Weights of a small transformer language model.
Size: 15 layers, width 384, 6 heads of 64, MLP 1536 tanh GELU, vocabulary 6759, 29.6M parameters.
Architecture: LayerNorm before each block, learned positions, tied embeddings, normalized queries and keys.
Each number is 200 + 20 x the weight over its row's rms, rounded and kept within 0 to 999. Layers, rows and columns count from 0. The size before them is the row's rms in percent of the matrix's.

# down: layer 7 MLP down (transposed), 1536x384, rms 0.113, rows 524-548, columns 128-191
# up: layer 7 MLP up, 1536x384, rms 0.124, rows 525-548, columns 128-191
down524,085,198,205,184,214,224,208,186,177,194,200,176,189,208,207,207,204,208,208,215,192,155,199,193,200,190,147,197,209,222,223,254,189,212,218,162,231,231,209,206,233,159,216,186,199,220,178,209,228,220,205,193,176,208,197,215,176,203,219,233,218,227,192,191,182
up525,099,188,238,183,220,196,212,205,194,222,215,201,219,197,232,163,221,177,234,260,188,216,211,254,220,201,209,198,188,198,186,195,186,205,172,197,186,196,201,189,206,217,219,203,185,190,209,196,204,228,241,243,202,206,188,220,181,203,208,205,201,184,184,214,212
down525,095,213,205,211,192,198,229,210,205,215,205,212,200,211,202,217,200,224,182,171,216,208,223,206,178,184,177,214,203,220,178,183,191,217,178,214,212,185,187,177,254,197,208,199,166,194,220,198,219,193,207,229,204,215,207,173,221,181,182,182,164,183,191,213,191
up526,096,233,200,194,191,185,166,200,225,186,201,185,216,172,205,190,190,226,211,166,215,209,183,186,198,219,209,191,207,164,169,197,199,185,239,211,211,186,195,189,200,217,203,183,185,181,165,204,193,207,209,214,226,192,192,241,210,181,200,205,196,203,187,207,210
down526,085,222,183,199,171,185,182,206,219,228,157,216,206,206,214,218,220,252,181,224,167,195,227,207,206,212,183,212,203,234,223,214,199,176,212,198,199,191,189,214,195,206,192,229,195,200,200,210,170,189,195,165,189,183,204,169,227,225,224,192,181,214,192,216,223
up527,100,210,165,226,234,205,204,211,221,216,185,209,204,217,212,173,215,234,229,185,210,169,223,203,196,176,177,156,212,192,211,190,189,210,215,188,191,212,242,192,203,205,212,183,179,211,179,208,217,188,222,216,201,196,165,197,164,209,223,196,199,215,196,202,221
down527,082,183,155,194,200,183,195,209,187,180,200,210,199,173,168,233,195,197,183,221,210,183,206,212,193,220,191,179,204,169,207,215,181,205,200,232,210,200,213,208,221,210,198,167,189,221,208,194,208,209,207,210,200,199,200,195,220,195,197,196,219,241,182,229,206
up528,097,198,179,182,195,217,170,200,228,223,232,160,183,203,198,229,183,209,201,213,218,170,218,178,208,205,217,171,200,235,179,244,212,226,205,214,219,199,191,183,180,188,210,194,207,197,224,197,183,204,160,225,179,195,198,191,188,198,194,217,213,201,201,206,209
down528,083,199,203,180,230,157,189,156,232,169,170,218,224,168,177,200,198,196,250,189,219,221,144,188,175,217,162,225,170,194,204,168,216,205,202,194,212,181,194,197,187,177,220,187,202,210,191,174,205,200,197,203,209,190,198,281,171,202,189,181,174,200,213,218,189
up529,095,227,162,204,222,212,185,220,133,197,202,222,197,212,168,230,183,222,223,179,173,207,216,201,190,152,198,203,181,195,190,232,218,182,197,181,199,199,245,181,155,214,218,194,223,219,202,215,203,192,224,154,219,195,185,186,189,192,216,188,167,232,215,199,192
down529,093,209,208,206,189,181,192,191,196,142,197,198,185,235,197,182,192,226,194,176,217,160,223,201,205,240,196,182,176,220,181,189,209,202,162,186,225,234,222,222,184,196,204,191,204,238,219,216,227,222,211,195,205,179,195,207,190,197,205,223,212,201,198,206,184
up530,109,188,180,216,165,188,184,192,190,204,220,190,162,197,192,208,217,205,168,229,178,220,227,201,193,163,163,205,250,226,197,205,189,186,213,232,199,196,205,186,206,201,199,192,225,193,174,216,228,210,205,183,216,147,156,214,187,228,203,172,199,210,199,206,191
down530,107,228,181,176,174,198,201,204,175,184,206,191,169,196,209,204,206,206,182,218,206,201,250,149,219,186,221,203,203,212,210,162,210,186,227,174,183,222,182,191,168,190,220,216,233,213,221,219,233,194,186,182,165,206,176,196,194,206,192,202,185,191,182,186,146
up531,098,190,219,158,202,192,191,200,231,218,232,178,194,183,213,223,161,167,189,206,197,188,229,176,217,194,199,213,173,183,175,174,213,219,208,197,211,198,233,208,197,216,194,236,199,219,150,203,203,191,201,229,185,199,210,202,217,195,165,165,202,222,200,213,217
down531,093,197,185,220,196,160,223,177,237,218,239,204,210,189,174,168,196,222,208,193,172,183,181,204,232,204,228,180,232,222,225,239,211,214,195,217,188,185,208,191,212,217,206,201,179,206,213,199,177,182,212,224,201,201,199,144,216,236,201,205,186,208,221,178,221
up532,092,168,234,224,219,177,202,191,233,203,208,190,225,181,242,204,205,207,196,188,199,228,192,199,201,216,207,229,210,188,187,155,165,204,200,200,232,230,210,218,207,186,221,215,208,205,209,189,189,203,217,182,186,200,185,215,231,197,229,226,167,229,215,172,231
down532,094,219,221,186,176,180,230,173,228,201,200,185,183,213,221,180,187,179,179,181,205,216,197,165,192,171,189,213,201,212,204,169,214,182,200,189,148,222,171,230,186,211,235,234,179,188,182,186,230,217,216,225,212,191,180,222,236,216,196,203,187,206,186,177,211
up533,093,245,197,169,197,202,182,205,180,212,222,163,213,187,256,199,184,179,220,171,170,184,198,192,170,205,160,182,200,197,195,195,184,170,212,179,175,201,225,186,183,202,183,175,208,203,180,214,202,215,226,223,171,244,233,174,167,189,193,200,170,182,189,199,208
down533,097,174,213,217,196,192,214,182,176,195,202,237,179,198,200,184,179,191,228,211,184,213,211,208,210,201,204,164,190,181,198,169,211,196,187,186,188,178,181,171,232,239,192,201,187,210,194,206,223,217,188,215,203,204,203,182,195,211,190,201,180,195,198,189,214
up534,086,210,173,202,236,206,211,197,215,222,239,175,198,189,180,228,212,190,222,212,209,203,176,214,196,202,213,207,227,176,202,186,187,214,216,170,194,175,188,190,168,204,213,212,199,185,195,188,209,208,224,199,216,182,194,252,218,211,209,199,186,195,177,186,217
down534,083,172,214,165,172,224,237,207,214,209,215,214,164,189,242,194,190,224,215,173,229,223,200,236,184,211,194,209,175,214,199,198,212,247,191,207,189,195,246,220,221,194,177,186,229,217,208,172,200,207,191,168,221,172,217,201,198,239,195,205,186,214,195,198,203
up535,108,207,214,195,188,184,191,191,198,237,175,179,191,196,207,213,205,202,176,208,189,194,177,232,212,218,213,220,167,178,191,201,192,159,208,210,213,210,170,228,174,190,197,205,187,223,214,241,192,163,195,163,228,225,200,200,174,232,188,238,192,174,185,208,184
down535,088,175,167,233,198,188,197,206,195,194,224,202,167,208,200,215,186,187,213,233,197,196,167,190,191,193,189,227,189,210,222,212,223,199,192,203,178,217,184,211,204,203,196,170,153,183,216,197,184,173,201,197,203,194,196,175,230,206,211,215,190,193,210,218,178
up536,104,197,181,214,194,191,186,193,202,192,196,204,217,187,167,207,192,212,178,200,152,223,214,192,166,163,162,272,183,193,195,199,209,229,208,203,180,183,240,201,231,176,205,184,173,200,170,203,247,231,209,201,185,218,192,201,203,218,224,202,186,189,183,189,214
down536,108,197,208,200,194,236,250,202,188,181,224,220,230,192,205,183,192,179,212,259,220,188,166,237,190,215,206,201,217,197,205,224,194,209,218,179,208,208,226,196,188,220,213,208,196,216,230,197,179,206,201,222,212,221,197,222,204,190,221,189,160,190,235,141,183
up537,098,193,206,188,191,199,197,180,173,206,185,189,201,161,186,195,186,220,190,227,173,229,206,170,185,197,213,172,200,164,210,198,228,152,192,188,189,213,230,164,184,188,220,172,252,188,156,175,252,213,221,168,223,188,184,211,184,185,222,187,202,211,215,186,184
down537,095,177,193,214,199,229,172,208,225,219,191,200,256,198,195,188,205,217,184,220,193,208,182,173,181,196,194,217,220,195,180,190,215,189,202,178,230,176,201,226,212,196,194,207,198,194,209,205,178,225,200,203,194,195,169,171,169,215,204,182,188,207,203,236,210
up538,097,190,180,225,213,178,205,215,252,224,203,207,206,189,150,225,219,248,179,227,206,197,171,203,186,200,188,163,245,204,189,220,195,187,194,204,174,197,195,226,220,213,208,229,216,214,186,185,170,214,222,231,185,169,200,158,193,235,196,179,163,237,203,188,189
down538,090,192,203,188,225,217,212,183,157,239,160,199,179,229,215,203,235,214,204,202,171,217,179,230,162,211,192,201,184,173,229,190,160,176,198,222,222,219,160,234,230,195,199,211,186,213,202,200,217,223,214,192,169,195,203,169,157,194,191,192,214,200,188,192,192
up539,085,192,225,222,182,179,208,192,208,210,177,192,208,205,204,177,205,196,228,211,214,195,217,194,211,210,177,188,199,159,169,201,224,214,201,207,223,198,189,214,172,188,188,204,188,203,212,210,183,156,195,199,207,196,188,184,213,241,174,232,174,208,240,200,167
down539,089,200,233,245,235,229,219,219,186,156,241,173,216,226,178,229,199,193,205,217,220,208,173,204,193,191,219,163,171,244,203,197,226,214,222,218,243,197,211,244,187,202,191,228,219,182,197,209,217,203,221,213,205,220,211,190,191,220,188,211,178,220,202,225,208
up540,098,193,186,226,207,236,199,230,234,226,224,163,230,226,206,168,218,242,172,164,222,248,183,207,174,181,220,204,194,206,183,206,206,188,204,196,195,198,221,217,222,222,198,180,191,187,229,195,244,174,179,189,224,178,202,206,189,215,211,210,179,190,177,170,196
down540,099,167,204,205,228,203,213,206,187,186,204,162,191,191,197,185,164,191,205,201,172,216,197,161,174,222,226,188,196,213,204,216,185,222,189,214,196,198,192,143,219,230,174,219,170,232,160,167,197,165,209,202,202,213,247,206,229,208,194,216,186,211,179,197,217
up541,106,210,222,196,187,168,199,190,187,193,177,200,224,183,212,175,199,186,196,194,223,212,214,187,219,193,180,218,178,200,201,177,208,184,194,216,209,195,236,228,146,215,200,191,173,223,237,165,197,181,188,162,186,177,213,193,224,197,226,237,258,161,228,187,207
down541,109,194,242,202,198,187,173,189,208,199,234,210,218,199,220,200,251,194,198,222,235,210,241,216,206,197,270,196,254,184,211,201,210,218,157,231,175,202,228,204,199,219,176,226,215,176,197,191,225,191,146,199,200,225,192,193,187,195,191,198,202,178,238,192,184
up542,108,194,177,209,195,206,204,194,175,175,194,214,252,198,232,184,196,215,179,227,205,214,216,207,204,206,211,246,199,168,214,213,234,246,178,200,212,230,224,232,202,154,183,188,217,186,188,198,220,225,203,199,190,212,186,215,197,214,225,222,201,224,243,165,238
down542,111,178,178,210,224,216,219,207,215,213,203,229,207,214,209,172,209,203,218,228,210,205,183,254,204,199,200,198,166,182,185,219,199,187,213,186,226,194,186,234,193,173,201,241,226,236,212,188,240,194,201,195,217,218,239,215,185,205,204,209,165,176,163,199,229
up543,086,202,186,211,207,192,190,204,158,225,226,202,211,202,185,185,181,206,171,200,180,203,221,195,195,187,227,206,246,210,171,233,156,221,234,216,217,162,166,197,199,195,202,181,255,160,194,202,173,170,215,218,197,210,189,208,187,212,209,198,231,200,216,217,207
down543,080,176,189,206,203,217,169,231,181,177,218,211,185,213,210,185,179,202,202,194,186,200,179,167,175,200,217,184,213,195,220,214,201,183,196,201,205,218,162,220,204,214,207,185,185,222,194,200,223,223,236,233,161,210,190,169,212,192,201,184,198,244,223,218,258
up544,101,171,208,185,207,195,195,202,208,211,214,210,203,200,211,186,184,212,212,179,207,190,199,198,195,202,210,193,183,194,186,148,155,204,198,176,169,217,194,184,207,186,169,191,209,183,196,194,199,170,215,177,185,186,178,177,184,165,210,180,190,204,222,209,210
down544,105,238,206,220,211,228,194,208,177,185,199,194,218,217,179,192,172,180,186,185,197,211,209,194,211,231,211,204,161,243,244,249,210,201,200,200,245,227,196,187,166,208,220,180,191,214,209,172,233,197,187,203,183,174,211,194,185,176,197,188,205,219,203,156,222
up545,107,212,197,183,182,178,187,180,227,175,191,229,198,207,187,203,199,216,204,181,203,198,217,202,174,201,235,218,213,185,193,188,189,238,203,201,230,220,240,192,243,209,218,199,210,188,216,216,195,203,174,208,195,194,198,193,189,195,198,193,193,204,232,179,240
down545,110,202,210,193,216,155,225,185,249,175,187,220,217,226,176,194,216,183,172,207,190,217,168,222,207,190,181,176,194,188,204,186,169,192,203,165,236,229,199,192,213,201,204,203,178,226,221,229,208,194,218,193,195,204,185,207,219,167,183,224,179,188,222,225,227
up546,104,179,188,216,199,228,203,230,214,154,174,200,195,188,187,198,187,208,199,213,165,223,214,192,182,203,225,194,195,176,205,218,197,205,197,225,195,192,199,164,237,155,157,202,168,181,202,201,162,168,211,197,198,192,203,215,218,229,207,184,217,183,200,232,210
down546,105,197,192,172,191,218,206,207,220,173,190,180,202,206,196,225,205,214,223,180,187,184,214,215,170,228,189,179,201,187,210,177,206,235,187,215,195,197,217,196,200,180,175,220,205,251,185,226,185,210,187,218,193,201,193,209,192,175,222,158,179,209,209,223,209
up547,108,192,184,180,216,182,193,198,213,197,192,213,210,190,196,174,210,224,177,188,210,177,207,202,188,220,211,204,191,200,222,181,196,200,178,218,189,199,161,183,202,203,195,182,239,204,198,223,183,211,196,198,212,166,206,193,204,183,205,237,203,186,221,194,215
down547,111,188,248,167,207,221,191,207,181,187,220,165,215,206,210,217,225,194,219,190,186,221,216,217,196,208,194,217,199,207,208,158,204,180,197,244,189,211,180,201,199,225,210,228,230,219,188,206,184,216,195,192,222,198,173,242,201,189,219,216,214,177,172,172,201
up548,096,190,183,198,209,211,188,179,208,204,175,193,234,197,198,195,185,202,204,180,202,166,203,209,200,184,203,187,195,203,197,187,188,173,184,200,195,202,179,195,204,199,207,210,192,210,220,220,209,199,236,195,189,186,177,189,198,243,208,201,213,224,208,211,180
down548,094,200,176,215,206,166,208,200,229,187,200,227,188,212,184,223,183,196,202,216,210,175,227,179,183,202,214,187,174,171,213,230,193,209,180,223,230,180,213,221,215,170,203,187,227,206,199,204,222,187,199,218,179,177,183,180,174,218,234,214,231,190,191,178,181